Weights of a small GPT-style language model, trained from scratch on English Wikipedia.
Size: 15 layers, MLP 512 SwiGLU.
Architecture: no biases in attention or MLP, tied embeddings.
Each number is 128 + 32 x the weight over its row's rms, rounded and kept within 0 to 255. Layers, rows and columns count from 0. Numbers have three digits each. The size before them is the row's rms in percent of the matrix's.

# v: layer 7 attention value, 192x192, rms 0.186, rows 17-33, columns 0-191
# o: layer 7 attention output (transposed), 192x192, rms 0.131, rows 17-32, columns 0-191
v17 092:101138122139106107170109170095101072113135117138129126167108110158103106085192122137138093165138184148148096172120159161121142142122100148088143126123106110142153091083129116137066090095158144083146186154151155078128149130068085148131122141113095179100164137081098151106109152121117190088080130106120187073109108157100149120177174139126140152146104165124040118128079138119111143132129136109076106132172090096112138175149101159127173128139152090102055150163134124025119129157226099154140166177095112137182112158139109128031107149135192155104142100165182139167118155151105118164
o17 088:056143055121178106125098134121108074099166170111139133180117129164104118116187146158121118150128170121139146164094153101138168132107117118144159122194103069113140120141116120143103141101106109170100146135117233173144184102086120154160144191163067113084099134106103161136115118180114174080104109132178126102105070122071130111177194185148131117117177109065089150113110106156122133145150152072093169180146130149137078140128135154129136101131117104141092161133114142098119133159191132147209187168115107134159096161136132159104143092152174158146139121132148104091169034132093166147
v18 085:109091128110083183084096130135125108116118115126099111143150079212229168128130073113167131178084163096112066178133139149136121076128072147148128142117132137121101115094088141175123125148057139190083077149118080112140165148180142109094137122104114102169126115126135170111172071102152113113101147138164144154125154136092131097097148095147131091098122081125080104152117195110182137129083178087143094089079157102164170182115192173070133106142116137179158136163099091098131122113162160177132110145149128105134095077130135129144161136114185150140193160115121126193147107103197121148
o18 089:105142106091094189079123181126120130131116113145133154155107086205156111117134095132126119102115101153095101159075115144130097123105049176074173171177076116079139118158143175154104080095133160095149129125140105119102092098147199079093132089151150084135117095103130104121144113075091132149106132123083152123106075177125131153128114069127162157101138131112117138230106150135150131133116173059179115095140147148161133101055099111162137157122082131121190152115129114106113108087149139148157167141139119115106057155160133106135098108028164123057107086153156096146092057126147160152
v19 092:129142110124130126115167154109159163164166110141196110123094105089175098079100181163115066100161108072112119142096127119155095101120125108145078072140046165088114166151129195045103100097131132077111042101141038116133118152117098147144150133125142166115161107149159146136097124135112190093091149105150158113154088208112149089173168119130135112195159147173108161098153136153210176083117129211074144161089084131104081121169115144148104119139130141102130131136129073103161144101170094108110123153132134113136122122160157105164082153185129114139132123154107077129110147160136096136
o19 091:160108140167105064136142081136161156217106133092154143144130168126151142115114141108127097118127098071093077119111132081153134133169083099127109123150053114118147188058115072110082113146098112091140077113097063194146111108155085177153125131122111106097156104176119121138062136134173175107083116123124107081123119112148133143163160127111137096070190146174118150079105108084148164110147163143109112120138080128146090083124161119143166129119087129164093115138145089072216126126156154087116133180139135159202154202112093084139147115121201088126089120110143120087141196134112143140
v20 100:134163156103130127099150126170140122155160109112123129107082104108050093122117149131115130117092149092065057093074166122121113158065161096199108133139149112044121122109167063157155101121144144133058082148086141139123118109175196147093096181092145130150128164087149195103148121152152141120112149197115162117117123154183144174113132156100161173110115150158188177127088051135122118162198126182074134153093186095138120125109149117098195097112109117111183144113108168178151100119144096184151139091124077150141077127103168097141121128169162126117108099128126109112089174142108126132
o20 099:143160147117095113096123147171134073134192131093131111136093120089097130162114159155081164134158206087148094119137102129157108144082134155108178108121143139043118148137143081116159160144142107178117129171149139087143095144114126131146139128118174158148118128125128129079106073113170128073110108159084157134165151122102098199112213209150147155102138149156200132128120168115130098108150137140115122180118112072138122079156121091117111081112170146098215088158085060111145134118125145157150095031121073164100071123145074107152111121110100106157142122172127065143119182081136103166
v21 088:149105099141185157105108170131092105154141135124113157068145171061100133196132148124183118121116185110114108181107158128120142127108160122147093094162169156124164136116140111120097066153157101068182156156157126127057144148130142120155110089131139167154117066192116093161139066057208136043180172093122127086156121102102138169145128098137177166101112137105091166095138165141188097131078125132103149129132149115153086125184161098101070158117110088124052134138154134160151123157100117116148115173147168099126094103112117143117148151096183123182086167136136104184108114085076162143
o21 087:134140093142129155152091147176144091156152102157099178097122142168140107181121122135123171180124132067167129180115148063090186147164151121167123094115134148177133114165163105090117059090135148142160101135152123138090149117170087151167149119132085162096121105194067125101184072118145102096146125140137149119121158106143104091079114098132169144155180075110135166121086096178168088107092122143140090172115094132145094091100118130139117166114108175133115185123118070160150107155120150047152131133093195139129060155135081145143104153094113165146084118103077155119140046097039172138
v22 090:191176128145111114158140112128131089140031124162134140139074140156134137110127144186173141132099142129112140139141125092131110139151154181169136174122134086151157119097099171136190115149103127087178137190076118149096108151148085157097141162131124197186096151141098126072146135077115126166185202118131155202166124113161092114159077136145156142095131026080134103159131219138098100131146092135107131097167130142114129119059198136110146145138104212151119117088159099127149100101101079153124125085105138120197155144126166124130112159121120104160140118078116174119109129081113156103
o22 093:129148170123099145086080178062086128130112160099139148140125146141184157063130104143151153136137124156116143098131172059109118138133152189189127142169173111164099113108125115129172116173067138146143110148107150078167123076085124111095083177178125106118101092181101137082169129155121113130146163135100078151112103077121125106202094106114082160127133131094134072143139111163112150093083136110124124106117198118128130127103163115169091145148148161137104143138114165148075194111133085134087071083108091154108143167132206179143034139088137122115116179119155136209179148158118162171
v23 095:085107206139092165108119161122138156137141127130141191077113139111111111138124146100143165112086123129113078144110055110145098097173162139179192160131134104098123119139114090100099145119104088117072138161103108187058107156072116057134146140133086172103091165114129158078129165183157145149082101107079101105137126153092127156104150117104105145142129149108126091182152154109137133129087116117172171142186183139088159112132166109160089103119224118174087073107159164107109171095103189172131130116118097147111140173067116092144135189143037146158132164124129158123151121175091088127
o23 094:160116175151123136107111102134120069113126111135122125109140113115120134161112196095155104094082137146079115140107069142112164190157165178131151131155166101162115129164093070132122108085115143124131085164115126172066074154073081103116125161141076114138127163097137104162130180160148124113102150116117114098135094157122072092143130094112099190082115100122085141187138138091129139137099126103255111124101150150062133132216168160130086119089191174126080067118100114126127152107102157118150144078117112118134147111119089070151101141109054202126152098134130126136108185153150151067
v24 106:135123068099133127157179165162132153154150102107107130095150181142165120183153179136144141085142144131138132135161130104105164161140112159109114122182129132137122145215125126149129167171173097118102089097167147099123122053167186187088132109147062152148071125107134146083144065176087077128095164117148157169114123087113147186049129044166120097139095138159132045153132144208160113091065089124117211134087173101126133140100137164138075144096129141115139127100144122188131135139103124147133130161116173159190112133172163125108151121102124111101116126167156127184126150106124154158
o24 101:132165141106077120155124155182130160137178098139112106108187149099103182146134121136160102168195191103134234198120143124134124120127128116085132096108112117138142163116123155099158102099170159154117067080154118126098103100195153170168111156129091151185137105139148116135127133154141065173109152103132140181079133150168138179085138123088137085124158140146152146154082105201167159084085173169150150141101098094084175130082084104126137168110112192136065119109140189160161141106090128109166115134117132150187109099136112140078104155102106127060097095119173106180143138103179123104
v25 097:126101111118154138168115125118139099166155135089147150136147106118094129099149136114188100102118134114135123130122133087130107082161158128148098177131113082092131058152172120118167183135165173174133163121145175070111138174173100180148121153157109160157112039131059142112134154064157107087108109132118085114129137097098108144185110100088153152075127090135162141116153131151175095144208139071108129181153132126124096109143164085104112122139109063091114160101177175106105096192173105159143182178155177073098107123104147151133114066143116125095154092115142194185144062136203109099
o25 095:056109182088141122179151068088138168169144096089119185149215163142166140154148147183193173157131144130104121111132167120143169121142159100068099137127064095171075110147142116129152147137121152165176145178110172096126134147147087147120086142142151114152099105085087127109173161102133121087167093153138181105120193141104126108155122140110141172109166164169108149148093119084140127100145104129078097156132152110132165133142098130132123151153107135057131173185123169068122070194105093134153163089117189104142056144063137096139063122116150167107144112088115163108130112180148161119
v26 090:127164131123147102156160083117104139110119142119149134135203106096149122085105158085136165187123123109151141148075088007104135098122124094150150140141129109141182161088077131186113110198133140126081096171120091094174094125123152193158138151161177127118057087091121065138132152156081129126110168070140130130116134202141158134154115133131101128110084110202106094179105100113049118120126144127104175130148094096199120146131175163141187181139180113084152133189153161108148122075091065111119110110136129097081145126124108145141124107089144181127151133128099082123144133103154159135
o26 092:129151130167181066145140163105096158072140112142084089125184144117141106061078096117094178136126152194116112131097101106115134105173181110109112120127105065098122126188178079164148113096112154178099125116147109159157142120164183174133135121089125132100095163172114048077123152129062186173098161112110094135125100125156179137141170106122129163154101133128098104157072125092119095099094083125096143131126197135214139093148151128155143181160152129161195102088125161182157103103149107118114186146126134134105107105118129142120080125089159155103106157092115059135150192156183134113
v27 088:160097119149130114140113160156123156091142108172072132118106182192076134156147108157132162168116127122154136137104067154116141110114134106138126093173172176101150092180161144130146105129076091189141097119148109128128103119126218144121121184120176165068106108193073127096136087101101040140115148115167110132124119166097092127093147190125162175098139139049084112085112079099119108118112165175100121144130127136113158121129137171161106056096150125056111181188101123133101109157103101192114070128100123046084108142142113136123079111111094139151128148133172162161069103125155099131
o27 095:143109170172103117133151102085105162124133060225093116124160138150173135145198153137050094118162125128173119109114105107092080144095112143082181166125128161145114138171182113107100164121167143088118150173203173140107150040120113121151125099136174141131129102117042144124158111131112154076165068106088104136120101123157132149110087060157142147117143092118128109079137134110202095170131136075103151113060091120099119134165112143071124084145170104123171152135139117118092091089151134113160124137155142173145136150144101110150135083140085097143143077188158095211142107117111148116
v28 089:096070165149122133132113084065166137115161088104106102119128135082207172181116101190193144117172133128127095103137075073127115166147089156154077169129133125135209140133152094140140133159141085158109166103156078143135176167159109146119067136149127111070104182066112103113118180140092152108164104143155083084112159028097182148157166179100148114178145062099162183127114152169152144149118123114129134142148133089127123171103105074107118176096087134111110138206109127127131126182168105160151130133147154109121154115116130131122115098158097142165109065142107097173125111122152137078
o28 087:146105089117158190085137143102140154159174169091149083153146105124160152157096111145106161124147122196123134098089056083133116127141073125123069135148101151100154146176148101113108101186110150128147137176130163085111103180158122087125043107156072143104127129077129132125156084146130152131149134144107101123109141112116129170104156112171135077190092124129134161183074111155108072113101094137076140091139077144133152175093035068143084210134107128143055146133075176078114106179096170155132138108204129141155129125099109105163146085170124154174142135117151110148158139179129137144
v29 091:124120129145148137125093105065126137111137129086117068103184131111082157124165131056141107131085080086129176083130081154102139030142131149123107159153085170203105055134110126100157152129111157130151137161043199145144128130103102103145116113128184113089122133090097145118207176114145104109103097085097128156138144103139134126082153155197159117108129127170116131147137121127106169121221082133108134068112110122142210189153129099145078122062137175118120139144110113095070148136128115188116126143101108107156131118081147113151094113116084147105177075146144107102142069133096139138
o29 095:097066104110128095177090079060170142111136120113122085141201095122139170089146085081098136111068141178118167136098151102096123095133096126096140163113143155153117070179177099136125153158139172129138138137102114141161138124120108117201140120164199073122184200132174092132119142102126070096125110161180139102146156148154087122211162141136105081092111133085133130158156146111140111139122190123136157118108116146092137187196163140136107171115099100174151145125163171143068114095155138119120130170105154127143139089104174066158125067124112108090072115170155118114171074126077116084
v30 092:116103092088176131133161131126108148109135143185174158140178136188153137130105126128119139190117161156108113126117171145130189155145157145175150153155082186205155097154135154131187132128177142165121062116128114127175154071128079113178081116117076144133139135164038174149146112128171177107102109101147151158092167143138176136131124127157164156114120142152084119146142111171123144071140138143122093117118184140093193155111194129080173120115229180110099118122139105150099123159117102141146146149085081155139179084117093048150177080119187104153118128096129159138152119111076144143
o30 097:143119056120130151168196145130160149103173118144129136172187107155101160107140114111193130144125160186118117133114074145123183138181140134120141194126113165125083098103123149152088144133136101114106056197154056128164147121126108120112143131172241113112148093195110188164156102112113104144128173154172173167096119164042123147108129122146173115146190106183111133141153115177059165032105154102111151121128132125098141075090159085144125145114140166171117127098100088142139137136129141154140128171117107152097111079130080120106151106113116102076121156098182118100098128112116130129
v31 091:172131106108129178089092127206152193096116092123113140161184076145102139132136147145068123135149125146119128119165150126156189106086107093158156094175106122165180141179134200147099098133123132151167108137109133083143127105115116146086156167176171106102150123134175140144095168190122098128130126130086147099111102095103193125160121145124097088106147160116145177076193187074138158137176065142159128093158176183103026127179157130106129115101067112166052118104180086155071182151153141136159137106122126155137148145125141205152115145159162091128118139108116106149158131107115129111
o31 090:175161158122155119103168155180164150132132168098170130163157126088116184117115163167119133111105098094126060104125180108123191129112114174128076095144078115158154068119151142076091084105110113125173130153103135117133109108085190146124202125170170115103166119092155137145107128088079072125158151107117133196125154090132173125122172109172056141172158131083085134082134127081137134147139097175117151109085097182118118143138107128126142112097099100146137162162133089169116155132119173199167117132082068146174081129163135162140155158139124146128104125086128161202065052060131125105
v32 100:128126156109075191095158128187165154082192132084165086151153142112104117143142091169170149137101068106189138170157132123104134107100115054127220168108176154155088091125114085167227109091105127140122146140119085096110125149101118130101113138090136119117089132194108142144016176164173099141120137115131221087139115105133079136117125109166165108144155149084143129164121156144123158092137107130174148110109109105124157092114149161125119084158134072107066148135176121130178115169127108099114114119106086123137112164112176115144158138125149163104103083098118125113177110173185109117
o32 099:197146143137059106091111164176145156110169127099095071167138127112095130186152184120160100150106091134191083145107101107116119099066135149093155142173099121175139108177116099175175160095083094137103142128047127160099081123116123117099103125107128131078093118110085112125165156146113078117189110120183159119160074088162080105115151164134192150182121146116124131132165142142143168089132186065149118035113163135183109143116158124111185097127169111144131153088130119162134137150114140103141156100135092147176136177108156156139138077125175166097120112147156105103109141200156067099
v33 098:125084115095165141092141125083134129111175119119144157127045072177156133147146152108148127108162114172160134209114089135089170112170164098178174111124128079169096153097139090197091080190087144145094131087111081192104096135123119108105159133105103065057162172149117089110121104128129105108129166106179136108108103176101131177089157089112147168112080085137144145124096109105098099160092164143186101145104133174140112144139117090053082073113140124159146191126140069077178128155127109076139121143108103119148163101141188099112140087127118121125153164124110150160174095136065107111